Weights of a small GPT-style language model, trained from scratch on English Wikipedia.
Architecture: LayerNorm before each block, untied embeddings.
Each number is 500 + 50 x the weight over its row's rms, rounded and kept within 0 to 999. Layers, rows and columns count from 0. Numbers have three digits each. The size before them is the row's rms in percent of the matrix's.

# down: layer 7 MLP down (transposed), 704x256, rms 0.117, rows 349-415, columns 0-63
# gate: layer 7 MLP gate, 704x256, rms 0.122, rows 350-416, columns 0-63
# up: layer 7 MLP up, 704x256, rms 0.125, rows 350-415, columns 0-63
down349 107:479571515514518530532508487543461547447510438479554476492509521512496456509497496472485463658538452585366481437493448468492377482493485476457506480506464493495441494447519480565549390439448429
gate350 101:542483545544561439571485529483520485509447583456518498546369487544512423474636516539494443538432428523490489506455595446496619468525608509589566504515416546623485505482469496495567515466592486
up350 099:467514579476461428545502485554513552518565474495489531541574476421540520486466542531579513532565518528356477559432529529520536462456507442486468513447536471488409471468516524564538498514507510
down350 104:465530609486492538510409480574609470505494453427540423509425454548498534571537533475455537450506514488454540574484500491548501606487415528485604493461450420550479550600517516477534542530494504
gate351 093:566477511420464459557526586520510512457572527530581558601459490405470359466533490495495507429500511487424591513480507492451454527567485406440431522480491535451534449507504384490547574511538519
up351 094:484496441488544406461562509524455587487509456456425569488458517513505541511458445483521508543506486540605469466485550435541485481420558530520624449527541439469509477451538480470397550424547431
down351 099:486455513422412496544438439468499507516491525466425507498410519455477523495469500447536399490559569528518544501572461552521492522512604538477551385568487581497467393467500472562493549328494473
gate352 105:468558576435437537549541478479485399413508621417532458582448532372558447525530415446411534533557472462535528503521497504468556468578520448419465515509573510543537443494500524557482575486532527
up352 097:428531474580596517498469515534484561399440521495516422452520482479513533470441358549550468554408449516511525537340482511536512457547502530441420546435510505536522579460468526603621483531460547
down352 096:506429502572411415473448463445436520462575548577522436494441571460459465436497475521489530471390490471521485514490605553496502470467484512530497516614545554443497534506531498487547523549464450
gate353 096:528490570485504450370473534451525565468414548587561419480523570627458516570502470526444403525534501509366538443606443518554571520454467456551474504520616489413476422526436505516512481535496453
up353 103:543476441488480431564448544425513436601578466407482548551456579505455505499464525529572531510523496488493579509462519540508454439449527523428525485541556535600575539517504434485514527530458477
down353 099:464414440518480420511481500556482524477504508498510529483494504508403453500528522516592472472481570531530559499473486510458466505432348495397442571393494448552518536614513478551542578475585464
gate354 100:434477454422459492439499482535575535489501493481615507533419514492511536558382475504459433517532464525525440554443447463538551487472508429528539399453451568414480394428589510480499483522510517
up354 096:482509521514506545604416500601537487505522673463506443513512547402425504538540529527507565556510421511510482515563538491520454421513406522452426547473448466559440464441544589509501422473460512
down354 099:424474553560485564522551479439543556485493573482478523503424468498486566511411493402437472481575422643509544465488470511507557539480551435446523483568367537494440505479460560527540538499483439
gate355 096:614470556557554523460600494508485452531481541403507571516521487491492452514453569514430463661476364488515470505494472485524451516490488513528457422487513516510514471515491490556431548503509581
up355 095:379420453500487519537481454468483507536486465453444492435508439573439500489512568426461523501493431505394456560522590616551452535505517444540490458507501489503422460456544517430488461486502484
down355 097:403534475462516529523533452580558464448459467491460537442497497508464563488505431463491533396509466448489497549545428435593503548481491472437594531509501505456524528523499509578528536423548536
gate356 098:547524560369543491500481470489548388532504456405450493508498517432484482515429397533488502594556488471499481423493522506557427450461418437463525451453512545508447482410527442444471435477489493
up356 093:460471496517512561520550423435458513500627586441534424505434519396425418460460467433432610497466480519467593452485438561434479453414466518439450451581534476535543502474493460462472475509566469
down356 097:448466356464553565545582458540414441403492478541457453486411504476506455546423472423517471420460485487449439446479514452430478436474551522464545494582521440494451528432516479444535502463562527
gate357 108:432406571555405436451486576493485392558561538542637534401409465520451578490479588504470499466548494480467528521542536539593551555485530544472453547566496551461469505504486525526460515501478485
up357 100:482450635519547553521479508623467397532489478454495644542496452437535590508553531465551602486527463498444536485464490536482502497444547558469479553544531489406415512575490510455495570519474417
down357 100:470552563494466546555374429483522504544562439481487524557468584509436485528467402433574553447524522517442582431484483461439490478516476515615458559493494594482466531447374518461516472530533450
gate358 107:495480473532435452539464505476571501483552536504380491530427482449463462516471555355419436446446504500491539509481635490428510563415432506588464419507480547511449564522522559488469481439548537
up358 102:488537417510621474484530519552602490552449523500500487516526609528452563474508512480494587607541583498519503615497617517465424466582462546444529546521420468485459507407459545522460456466391519
down358 101:483477504430471487568443523521551522541440471499492551608420542596557510455496509509428550587512514496496541501503427413510429507532383547458345457460462423524519533454466486524437591449501443
gate359 095:501489534533501480553505501517561435503451459460413460539566523573477499405534473460602501522508493508518497434472561515462574523447460443462454509496448578539478556443485523544586639500477497
up359 100:453513514616562591514548492469505510454502513460497458491568483559514569509398526464454510457509512465500516437522517491496485487446554508424623609482516597510488538442501503610515567467424459
down359 103:483452516613647595575444463495567561459488537514518504524532613539491497597422502433497503456554525509503509508447442610480500517469478512534582486483535562521544442509541450566480450547546437
gate360 098:514485465566440497599507575465506397479492534480467557597453465488499510539492562501467548517539611521628462483475451451552503538420512539615485456453555578523480533454550438480531468526523406
up360 098:456442503531469501491554500525546514498451477432469461591503465515536539533533433556552515445599478450596511573534421524487418537506487588474458456508510476510423390548573372510491565479538540
down360 099:537527511561540572468463454478530507482577452452486585494419475460433435492501498416454453573441545560465547491520574395514570562526541498512565574547455483445500490529470520500476542530500486
gate361 098:543449481557474469436542517441578442588642481506574481463533474404554567535535515517366447515569463552609487566493477454504510574534546546483467540503548386498504489457391513480468496503518484
up361 095:416550500440591482446423558533542567513549512453635486472514539527496488509473517456465513560556479479410532487551558461469430610546592588559454572417460467439551511507492528510556548476496528
down361 101:451516397510479468465529513471514510396559465500472514480502504482482566460489521615467454560569423517593623574480453509485483493538498544565438517539507458435531529416451560579531519506433514
gate362 102:441506476486508560450432530503493528546471454444461396528446533476512450398652498442495534497630468547435585581412529487488553458452423443523514439513514530499507469462450464495578468530444574
up362 102:534489522468528492547436445463497466476476523490462448405473546421480457424536523468566542487476612491532520524489536577455563422513430440626458468555505406519440595535613531498568463433467493
down362 104:489493512468523525495395562508550475488462500590484427450464561482460581511576472536488471565473539398488489458501512510595468370448511498424495486553451462539527546514523491496494481510488503
gate363 099:477432503472542521481567507469500537486463558521508619521506395571536389558467428493509428518426586414476524465479460513511515614497600561507434550474535483469536539496482442559522582435485492
up363 101:501441539490515506510526442578435429451416514445552499391492430545477497598455494489475492541533524444480548449522409475530455448452586473469505483570572506499423465541463579618503593510470413
down363 100:476489506550592411440520477482517455499511550524502462405505278479486507487557479499505523446471497543524478529510564508476472614496567405461405527492481468536509593547454479623503536479582528
gate364 101:570479475446493507438405487542538511537594509411529513513444517458513477491498434463436509491484528499503390441436453538545489524448551556522497414498502479496519556527464468527549522468485570
up364 097:443532510533538451501448509521542507508438485475409516477547453557453555505484540560530514529403453544551456472465484538506540413421538397471447468506533492495495497410531485463421616459482518
down364 097:622609534531501514444515559380584555498555525551456505490492510592536521435563503494450505441509490477524480479444411456484567541414561451540451545455545446455538506491481477531466468544422546
gate365 099:424507507485491408452608532473630424584560565482554489426418467476433552434487539422461527526465447486433507512586488518579585467388446518442439514512537495516464505479489546409472493555481565
up365 093:435515424557541474544592421620471522528498444454520492511521473573473526565595454415463528467439453521551417354496423458503477524583536576497554479615570475480464510471541464514483494511511512
down365 096:547429544521491499520520458531460551478515455484552513485578465543531423600544497478538640428473509460644512540464446540403416539437506534448530474578532554508528376467520414520435365529569517
gate366 101:475482515510542506504455499530531553428502535466434440510472482510471438511607574535540588441520486439506520604400485540494559494480528478451497405512547463508456451567454489524527620504551456
up366 101:456566598437513423548582424529504517513510567504561520488503437428478507437548469492458372533531462571435492408548539478547474499538428499484507500521486541487499502488377480422526467493489430
down366 103:502451559545562462525528559435513645490503486528483471566450509461543513546507480552619471448530548428527512639478553502409447570545503476542426477478463520415564530443453488508544551501486514
gate367 102:500523508426459538476491532504517487498500440506621492505573592517518593579503507478456521481492505565497478497566458512527537648520560453538579493477453561413506462563457460546569628426479540
up367 101:456571560520405547532507511496545485474612545415465535483558522538503581480521468595504575443549501512451535522593515418572419518409556441525547525515488469514526460521571410449442493448486497
down367 099:563510590549494454532502500539561552478585476568540424507493480503550502503454635518514429488451486433515556500518461518549372478545470542494532516410469467504458471409582428500424452520504440
gate368 100:475512486445486540581359599538577480501399503452505517469568469463587548510508542513557539452529514440477527523522459514562585483552436516439473484457464522506461447531555445501517529460499430
up368 104:460555472484457567481622494498532503564488480506526460462477528518420477546534460500410509564518542504496541529458538433470540497470500501489535518415596499537590436509532515543503508546479553
down368 105:511459530453495518440513458468481522476486478531554553619560469512577449518596507525517455564486504413604526573532504483487501499522485510623475511520514514490490422468406550480526505513501478
gate369 102:467558447445414485486512407499421523549461437491445426578604635344380568493460482516479476461577558451503474578502597449542556522370526449543592508413470513523431532475610481461428541507503504
up369 103:472482524599425447490538525549541482423472559513561485490531611475428464560484527482494530563452637490437556441471500469378531465581493420453529418502487450501505569407524446510510461353426528
down369 099:433499470431549481604481628452456539527575466587481420406486533566497502564540611419538502489539525574475435461491435467504531472517462520543477559526441453384551514501494501419458508561453484
gate370 098:479472582482468401485469505545537463492515479432578566533414533436556601493598522471555398554469517536464510537469534492500544526535442459481503536502472456530472495458452518516461506498461509
up370 101:471481474555400531488548447539531543504519495443485379403517572528571457571460609536489507471460435518514516422532340540542556495463502576546551498561507460490430418573436482533483552552442510
down370 096:587459656536478459512574603470495421463529529517517553527430456471512545458570452489503500571549551554502540541483539528545513541487488521499544490514453494533526531484510491520489525478472518
gate371 107:549504561493606444568458494510538478560533516486538504573538475539556537589562558497573469498530594451506491499451499435516414505462537491468513474528493490548502440463534520591498546559588452
up371 099:523624412613481486523581544479496539549508587489491491433464550532489488470577516477526565425483537456541427539429549529556478396574590457557480559525553584465385445434471493549443435471467515
down371 096:573485515521454548506568567501433548531528479427414500513486485514514488513440481516397536488531538522471573515603482602552545496545458515567509472460493596531425511497505532476463505514391391
gate372 097:529459518489535530417520503461531551526567534513490488524474501557488514581505415583457490438497471521496453455478487431465461523487522341445494488486561438420479436470495572482509512506509537
up372 101:580527431560663506450546493469589544604536575587501454596563452536516529468436482496462450476521552570517438494439571536526517567521506428568562485415425568492496537441416451518611364510358476
down372 099:483609467436575461482589554571462389411642602522477461544519536428481378492609524529545538440436550467516515439496539568471566560510454530460521511555570582471520503512461538557539474478487538
gate373 100:481480468474476435525486519497453475561533514478472525485433518430512460556544498433561592509469436472429503478544470519448537544406487439549449457523519542508475544525512428513527584490508523
up373 107:507484498514574553537553461377551506395503449505462561451500433516436408493537476447557371501554505539535569478557512543412576555499497495485475506465405502559485501541579506538484448579438535
down373 107:561482478420508482457585488676522460552482417555528492461466427562582422447537452513458457525504525572488473436469530483482511539531553497415469563517431509544376531577533554519466541545499511
gate374 095:421456472513529489489477496504555461449497485469552570507508541537514459488533482527496470466488475388487464583499546599534405434584373528480548552435565539481412536513480430459531531524468506
up374 095:499468574434531429514470514555464637441456532461581469465517534431448396510553483500479515530560583510492499511448506557460516483481595531544604496465485505486579487557533493475442598574506517
down374 096:470479490537497599598490545541479446427542479516519510572456532494567426525564538498502476565444508526478559565559494524535500474505455486479470448580455529420494490470499472537566448532523422
gate375 105:480507488477484467480546527400568522463464516502441566505484392554473465524498495425649536535519438495514518453476608438442476518442499472445458548584485475443511454437397505545534511485442421
up375 101:512517550500490509583480506468464505507436403492510526521494563468520491559531533550557510579530540494563497499524557474450459419523438436421440528526440471483604427590485489459460448527563532
down375 100:469574498535420492607530484446412551529484585551600585516532516439504463467524450505444499607461504530482535495483490502478501535488470530545530531476545511432518573464414513466478573492466512
gate376 098:445447487505501471564528523482498542520481501535446559590534601476376469515511554548484483557506585508476593517574477547464464491548490503588501515481580453435395408469489467560453454511566495
up376 096:532576562495460527486547465446434446535517365401523452447443466537431452535471543534558546438478494490493680447509456568483452551459540534493523507468537461550475581518540516598487555378415453
down376 102:436483489493419401525506509459583492500426474435473516490451497418618533584524467494479475501508532393451479497516434509499533504519477452591521504512521544480572552465444587455492476563509563
gate377 107:492544418483545568569516593489577506490483544489474513486560504481519485488582443515543487573478532480471516454603454585490552548482509488443494559460455449451451502507470497393522499630534430
up377 104:508466468474459492544532515465511432478480594590543482515518454486465563507582498566443473497549496489560544534518590527428526505517488524409503491424435457502547515502474489500404566550452455
down377 105:514423568486527487634444506529617517440501528531455559510543567420518527533539481484535376549522445459498431444434379581466513444503463453469483428437480519566518482466500547476387390559450485
gate378 102:520528418511612479502465499491575510484497494525475543479613489476492525568506501463610566483438539553547530506540506465492440535492479408494523530534470502399557462485526436545437420420431480
up378 093:361429495479505505530501558482437529493496473482481430586438471495575513496480482475560565469437476514437513540532540414477457541500577520507436553494474496536633502564508412509450481449457422
down378 092:498582478548525467493482526470501552503467450483466551476472567471567490440458422561473536528507523538487488587571558488528511506584521505483504491549553513497537464552492493482533504540551524
gate379 106:556569467509501380539506489461501421606458545533535520579472527568516497524509446438441533452555499580489453529505516476414443556419590493406501500511519515478524498458544511614481507636430581
up379 103:426471453526520561509560506570459441542527566498431477489514460511472490475423571453437501555388386581523529435463527508534478542571429454493547472567534549549558488469509519510491477485485436
down379 094:453506511529496407496494588512508496516475529485507412468547555503568479526531585515439565465492494554545504509472519549453456517415546432492507484461465553431516484448511512543337512508465392
gate380 099:492514596517499502460496522573563549545550451578410355407491520465449519507503435509467411587381498560483499424503543547461400487486467486527545556465461589497494500448480502520534519393422498
up380 092:450442469473510603442530492483467481548512494517498479557447495513408538515553428551459371481490488520529551448488472503514526615552462565543431501442463376589475525520524520524507501358493618
down380 101:461558526479437465557461508426511537515519442459552519460637432414516521531477529490471503489478431416495487559565481587500618450507476494459499487518499419542494527569548509485521509514567596
gate381 099:490456543509489430504481546475561493456499523455479501535418502503459392499473396491413497420548493508503515468633485460512541504520493572516497448476397557460518494545637565546483457446569490
up381 102:529425527491560464507524522494564587544507517401392494484479532447478453492486496562444542596453482496492525476460558466580482384532546480550557467436512490455467510413551480438449368535533517
down381 100:509522585504527577421442507465528573445487537550525532439525459558426445518534573414491399498479570503497544538493474510552501542649472494484470495462439484513468512445416377497525510366395427
gate382 101:469463547521472461518483486511584498475566540390425503511547490594576505525513551429429526538448529542528551443587550508486546470561509508566535536507517485528477533558494509461531425475498487
up382 103:468520525535381482482490431550580449535599532464498538443519565469436461505598552480433460558542460526517537550465455550472408430497534494502613563523455459442548479487465508634534480563582532
down382 100:557463445468499376491602449463490522490470528419424525508551482440472563523497620459485551432552458550446480471466514494478500494469526485534527478502498445456508494492462451426517454464446414
gate383 104:556462498553489372457443642495491527533531540515519497543576511528556486490520489500444474451530549461484481527422454481510493494469492519444514485528457498425564428485490520488495524478497483
up383 099:579574553511571555496637554572566458472500532487433459603475570550397508547548456604502596458441530626474524467373457435512537491579538457459508473561490590534532509513532450492494534514555492
down383 101:513533527527550538453532554411490411507520543530393476476493544492593497564473546481567567500491548548514427410394428528472545546495487494511488510433421536498486431477495493421452584467528488
gate384 101:445460542514558550504553501524405582410549463488493424524567528449438550528511521450484479490462510568454432503518496486581483434521572481573470532501518500446574507502424500581581447505512511
up384 099:495507508483511460522495452560471528403571512575541576528498433405495480563555456536490517692516500536549447609519452437483512474413584393494498506524527572483514572464454543449522493465551535
down384 094:518510553508508537472395505503498549440516481454472562474528481455508435521489512395473562405484602513420546623492538406474477497504606465462453443470481546583517532533523521487579409464500446
gate385 099:543526503560494385511548525447544436460562504452558414595524565399526589431448507426480530541458445492493534430530460450597503550460495584475516527465528450512636467462489476473502498578498527
up385 100:509440531480549581579514407452497549491517615500468623462430467514543514566545622465500480476509405511476524430507490481542463442550498513554469466570484522523495573535511525449435546551578552
down385 096:449547509536514474497508541563378553476475465498508414501486428512487379496470512520490521423518474384471450542522537471545436518461525417517497583530489538522579462541503584541477490593443590
gate386 096:444472491475492455514479504515663439470497476522511533688519562529535458539520563449509526496541498501443538502480471563454565502439558502613582494477535568498522541462443576402507513408487561
up386 101:545513507497433422499437569525465560519525497422448492567478400534481467421479522550562419506516538412524475488515512473505477452534522499454486486496483416494544591598555535509511516503431490
down386 101:479467531510409497454590561516518558514497546505511542444460601401490559492597602573475491424508572534529535482454506511552460428472522563493505550551523508502450535513529487438473573558517481
gate387 097:472426508477456513426548549527486624519457482597461490387514561524456533473517509515348447472449446437422472468381502540525448611443497497434547442427478526513507518551402575517427518458466508
up387 097:497408391526439475524481477461486559471438491453550526519519471622420500489468659424479540404417577522518441548441600503541463520469530476561443401527494502447498554527445452456457574580566578
down387 101:509470398485465508483476492419445525547459536414552447512460438560463488451467475409521472511545555513460486494569562473497455481503460506541506531440458531501520570521467464507550512606422478
gate388 105:536517546562492434469513529504489514522573542575522462499523541544414444474524533504521474507477509440501499406503480487507562571449500430429465569591518458581496507519532564416558464540606408
up388 101:569398518476481497476501557438537403483465399522468523527441518561515589576523589419463432559504488445582492628506554439491549469554413526497476542483486484556513479470447401437543498502427485
down388 096:470638373496538463531422450511549514571564489503504547495431455522550463507399533520456459531469516369473515490483474575522566511433517490572469566593518401532481450505373453522514521506479578
gate389 098:465500518483539493453412541512524541442443590449499442544486530513448452481465548507510514483464511535497493510593520408605501410550477495546599469516517522593437448433408611549427458504470424
up389 107:483531398514493513697423566533476473451551507484398485500405422498461529496579519542521527469538526517445473490461509462533531486528530429482543480494455679540521389489476522437538429502505478
down389 106:466526485443551487465504522561582465446425482524343481527465492488450522420535476527461415548514532469494660428528521484503486430553549498495384486491465535538456598507440485484493368514506514
gate390 092:521422503461511537505505495539464460569523559518563411397415467507525627419522460464469470397385460529541537515453403462450465500546524535443462522498473425497524573438492447577494523553486403
up390 095:636547476455518453510418451556460581547451466489415478530559595612483453437462577495518457405380496475531496502477544471512493550439527366472580532486507506562519505450499468529395561516553544
down390 097:485479447519561441448501475559537514553469451423512471553583510473528542507585495463486471395558526431514513483510535492483585451444448533518519526497524489524465479462526555486508477578413537
gate391 099:546508529484503459557535530430455404502521536569498380408513521460492540503525661497438506523509380495474582581488494452443561536470569477488480443437448571509434503426530413440479469487542432
up391 105:591492458443611465514475391457495440495508624484524495444510528456464485521506492474448478499458500522528631515503554653461444502518487524570579558461493453531508497437473419495506459500469447
down391 104:419634556519477431516509497503562440549456520509473574510491588510359384512504434380525520464453499541444574449449531527524498468519580545548521487517535520486491489475479417485555483473539425
gate392 093:474546506598562509536516553575456483558538483547499458499551490525597472512587543555548547519450530491506493474427518462470577565428484509562572559596510479477546493581454555493453558572530445
up392 098:495516552499507502454464426549474468456531498534562500444594496430524471467456509574504492490564545463515494474395571456528509549445439526454526537544511474556576458478433442546501500452542429
down392 100:482512458476425437427498539478560470504378528449500546489502557577506510446539532512440563462466491531454418575556552554511525562547443479482503543524531480484470521496514550519500438496495577
gate393 095:448441457432573495496453512554504533434635433556493467549409510522468455498493525486536404469448520576556468465469466566445514541561486501498525522530490562446502519542455434483528546351618464
up393 095:534501468463601616513488463564494542431486456498509489683509496448593550508489500476487539518451474452543479576474449521546584477466565399456556551471530546508482538510472499445462461517584465
down393 098:501521444469564492602455453506430520554531499525517421520455534478438450588534463491508454530515575562406580537432473496525525525506504539525532419475487531427483533438552525414484507508462534
gate394 097:496507447509513519507456507418513537487501539478442565465487521547545420541569483476440521441476463605596496547515472491517515453439517475500494473464514442438577503591553492506498457550513476
up394 109:455589482490442455477469615517526471533525455493545600489523497511511519531462523479452532513469501547533529433479466514594450427513499465528517439482482466422550594521481546540500544472464461
down394 096:476487482465393491440530532535498472443517451403520492579496505557555439420532471432483509362507500578519591503469538493456542575477540497470510467523485432463506403503409412494449426435497552
gate395 091:431416557453521512463445506516617423519577503563467531455504612522537540593568529501435485478466512572462508407539517472446462538510493515508509439584463479432523561408620538556514431418435427
up395 091:542516517481496461545472546507413554463531500458557498532649461594479492410461464553512450527567510397382548549576383486509566536431514564504513533522449467452521405460489442594487525592499473
down395 096:490621482508475458505667567469574575453523497547520499457538494569513537467573516553439481514506452467521526442497443408497468572510394516484590441482492520467526446521490451517443466520488531
gate396 099:436492554546431529452532547553447540558568578475434525481509523436537573541449542467527477536561485545443457403468531497384442548584655456476501483544516547568443489508442531445464537500494472
up396 092:446448502513460469561522476466516504502529514462573492453503496465516535575481529586502535472507480459516440457487585514539545547495431553543486535464495503569512508496556505600462363573409453
down396 094:443536610492537477496485495530471543569554468553473527421499350484371546497474657436522449540603486569488549535492537532461452518474473432508485481490493525523447387546523510480535529600524480
gate397 102:568506495460455601505525466564572499533558513515469543609551528466548467502457542497426469486453499472484526658462529401461493550542495461467493463535517528536484514406578497597542504525510519
up397 099:506493461486398516487504467433540443513525520550435478485569403431501539522590524496527434557509375518501512542491427475555613451539511497588511541546491549527466523577499456538589533449468467
down397 093:466510486459516541493521503441431558497491559467521460510591406444452558493547487531481535488588502563567601556563515490398508576458480475465470531508423518494588410499479461496403549448511540
gate398 101:514556481415439483495496463482513433556523504528582438575454521436519513502510495502605476518493579549388464575513478492479617580523473470510469561586553471520527578502574526584515471522495445
up398 099:535554470489418579458514481494469534521369542467531537496497554484481469430575470501412480480589576463485465440456609560491455525489473547512395566476487448585441477490412447520464490482508365
down398 104:588510563499524549477536468520492619408541635500576586512449493621527400484606424501429494533522453442479470486487516443557490570552454547452503478541526542589536440520392519454502459422564480
gate399 100:436433450478509488498484527476567518441416603534469419564418499455481521504521409539543517512490501476606435430515555511568507524503537484410466556493486484553499556494539491542536435652458493
up399 096:495439523522488458427497466642495491494517528509473539479545425497498585584542528486484592483639459466500503553435485550534505410522462490500532427503574474468459563503453453518496453476602469
down399 102:549565560539402564480538518478505370419445583546426578509504458416419466488510505592498588477557411550440482498402542536598488385500450479490643443505506549449514573405531472458492437546436541
gate400 096:452566493664384480555540467440499396507533431530513505479518599527540472515602497548487499478489527519422576402467468524505513429555557480590582452516575370466453484453537557568501492477518517
up400 098:483569534522428492487505529509533503520517464438446514507445525475470550459487515526512484579488602540489465465448526510536563440446496514529472558497537507524530497494464512505557594619458553
down400 095:596494452505474506441528531537513582546508542554547492476525471566463502526379567517573537522435455530609492479578499518375431439484592568511484551482531507543416540579490498396427569446419540
gate401 102:605535529510398507452462499516553448496490474506489483465529493502511466540566421425584443428494468493474474446535555590547549534491447431494508568486550498493540523470507586477499475514497467
up401 100:472441482565462419531530552461553539485499549443479436511599501525431547500513568508586460575504452513526464478510591448483502520528463466460479494504508532504501423477518518519343430433584543
down401 094:512485415572600490511566454507524536524652475396563504472488469581516402506473504512527548514508470479482513461444517557522421504526553475527461461510482482585514466516557504483473386479479520
gate402 097:501499478425466517456519455448602493501428491483528486487472358343484480484502466499416478526463522557536552563484471468548571523553541474581451508482496458492571452485454531489489510558455577
up402 102:545543440535396465531541556424531469481526436576459519468543493606532615543506532544468546521452531457535529506470615491459416518475457557458471502529528418431519491471530600473452544541492505
down402 099:581474429510630445400387477484441413525584465593525511470467449530440482545585512355538498565535466510532524558394574434438408450501512530488583507494611520505531494515524469412565513433400534
gate403 096:613447502493510482454537481423520520561478423416542435474458467422560588490523524541516512471598602486496430543565537499476528564587434495589514414527570482501499555531471515431468450487513454
up403 102:524491468512543566487464464522546502444434474576517539471509552512537481485501493495443583495524463567524484403480505505478486437588525542439479426502512554457469547399483446516566479486545523
down403 099:579442442487523407436491501546561583490427482519619531606603445521525535398544492450451530540519500514517529500437514488433586506584592540484522535540524503524447461536475483456490448436459427
gate404 101:481516488486465512526449521494419459492458541472534432396438546518513465469499391448414500564523515471516456501492533548519489453503507548472541552596510471514492496493547503588526578613494488
up404 100:538449496511585510503472481543485514527494514432412469444531452551480514462540539485561455487522487394447520553420376519581567504547487512550570418568530519516428467479490500472510423536392391
down404 103:504508521520498524426488473527470460560512532562483492537565425526480464445472626468453535563494540485494502534464528582442538469451438482440448516567527504472453535517506498463424491429377538
gate405 105:429479503502480490539536528558505440464525507527520469494543390402414487434537461520519413480439450532495546492537506531520485501521466511554498473516488491474548580568493482473449448573436491
up405 098:487365475427411503523458522473506479524474473453433358583474566605548544535599538534498510476479583517474494582517515528522442488496461527536560580420529448408524510431430500594469580480426519
down405 098:494499504463452480534552483516460489483368552521565589487544479572520461518483452477442544471470538585467443493486566512453450536451560528454496512480474488444512489524504517539547453549460489
gate406 100:427537456470479447528502516404457442390475419499505567391540524519496511546478508494422523529409456442593475400534567520493517528500422444456408571547639502489523453455485528448596579558521471
up406 107:462414490412577451546580479556521490493467542607501519476476510462486524497478491409476520502497458498454540498530505457486524511521530505457638518482561464554506508456458419509524618460413516
down406 110:501428501464502429515487438521473496467438455493448465445464533514542466579625550450431475532464604503514550527534537400470613544549601458433466497646602510464519512385478484500490536415542527
gate407 100:474535586390447432478507573451486472607554513448465505507597489539553439449515519531480482535508483517471509532493486511434507473485579446524418479517506462510570563506459481447485422463521507
up407 100:480525616501532512472517494466416510543462493466486439509550502480441437483411443480531422465440502464390433501501456482357457434574598437566501580473532535419583454475462480576499457380563548
down407 106:437548558405407449511504463454430505483499464529473457513515567526548495567506585578519474508539490484449542594586497457454520542554520564465466526500502600460558562474505528449523485509410432
gate408 105:452543572426490519553515517453510568438573515543586468532497556444532483437474611596485417427531585567492500516521424498528465559442489387451499518534495536506480569491464555462472541438510568
up408 105:608470499539539528503501520503456501488525607531480459549509505513512567515434474602456468449594507556540477423559458396465471392524502567433487502415560517561528453497542440493508484552537445
down408 101:519428465530516419455538485488559515508376442471334407516467505526575340483467389480392524513479509517481448481435536566507425467502482485492524461461522502504389580438466524601496559523488508
gate409 101:523554387540449505546510475542530479489500495520547483475510507480487532435510595459488555509446503611474529431461546482441485499486515508515538528552464445554519438461504466475567500461533577
up409 096:482491586434430427485561506524465459428501498506486433504483564471425465543539466521487435432596502527499424468512509461532489469464540502477575435494594470447479458500502555477452431522504431
down409 104:453522601501432501542570516546494488504554516520543464413488542532587498468526527441512505519469542520544470533541417510531507496508606533536559400515526555422493519571495478480415415540485482
gate410 097:474530506560461493541480512616589597488590525463506535479504477530519453578486524542529577475535487449503515501514531583464488529445475489510471507449515562502646569462500560461382558525556561
up410 104:522464486511508535434541555576504545553521459520501585467456450449564434458617428546556616503489512514490509464610530541457475566489646453424421526530541410491462469507472558464464512536468568
down410 104:555497416457471554336435472572509455624564458502469405551516529516514496462623472522463521510499498511572460453555527551386499476499553396534507517464590485492501511505512458465475489555519517
gate411 096:443493533522581511448457544511509538490469567593487447449529470458526514496431510419486491568500504489477405463520463437534546427529483529477448501491607541512479488563494388519423474522466586
up411 100:460466492568477442496555567470614516511556568531428401459539526469491499463504464490447433469433536457470527486479504459460535483577555549447571536464515431566500430559585511492528474464529574
down411 106:498494459502457446478536487536517455476516587529434471471549520474368475465361522445446544444540524596569467455460558497454576496455562527382535648372587481543430550510551512480523537578504566
gate412 097:400642554482487492522426426503518443580585441536528549520519582454581539524490396500410478485444541536497533570465483579537463531503418464449543456487549536499417436472545532526518407494445509
up412 098:436532459501454593404511555485492591489512494553562547563473459459520480551488493369489494573510522450463463543565548513526640593449504538507453532538493383424502540512561467543478452548458520
down412 098:473442438401567496547462488506478523522496429578462541511451585464478466579528467479443530518454577473513518532532466510544553472485414596535490456557547529487532463519515450524596476542430494
gate413 098:456611563456473519526510589474554448572448514517533450354468482538481530541443491474429462609488575574551531465482490567479540430455531482515494482504543455499497592539521519585596430537513517
up413 099:544486450525439399503506428572476525459469509495450501557484483555504457504442427462552476561553485493448455448469473476530544495512460475482413464515485523634457516519556530508498559512508499
down413 098:505532521443448464522585490544523560630456526481468488553539462486514409500558597490562503547483511507536465456486520533493451548488524474518526508394512476533549526617531625513505486548498542
gate414 100:508570536470637483415485580511627474502554405459501476476482553484515572531554614513411497549492466470486571492486493480529450570530485519425497506519466449440417446512440475507462470551450600
up414 102:510599559456583509531488495500457560505439389533430430525452511488453479573425530468464490495452560425486484580470532567531518489599495482504450522509632476472453482475484536579577524566422462
down414 097:572523532518583542510488543484457485555500498498445484519477397524488498627476491545529452506428467404443459510542425520523472566477522451529527494490508519483428606514545515525485545527512540
gate415 111:476461511511429505474467489551522532543458496472503490475420463495462618517581459474410521419363533507539600502506530457413471501461480454507504552461466424483503535527415507476496489470466559
up415 115:508472540583444560527444510552556532455467518483560529493421511484473456519468396459431502535512496515496497541562511512506429561496507519436550544479542487563491412529406564546495434468480480
down415 091:412501499567483387479591475517444515451506463545506558466495553563443478536517552461512522515475485458527454439577510450472477590492419497465573541525505457485406458542466520579480545505556524
gate416 097:467435421570473628462458479522473546539470363489555508482568543518479538556489438543536484456562517464559491525501534550507533410462470555526384442479444510452531492489477515467489505545548622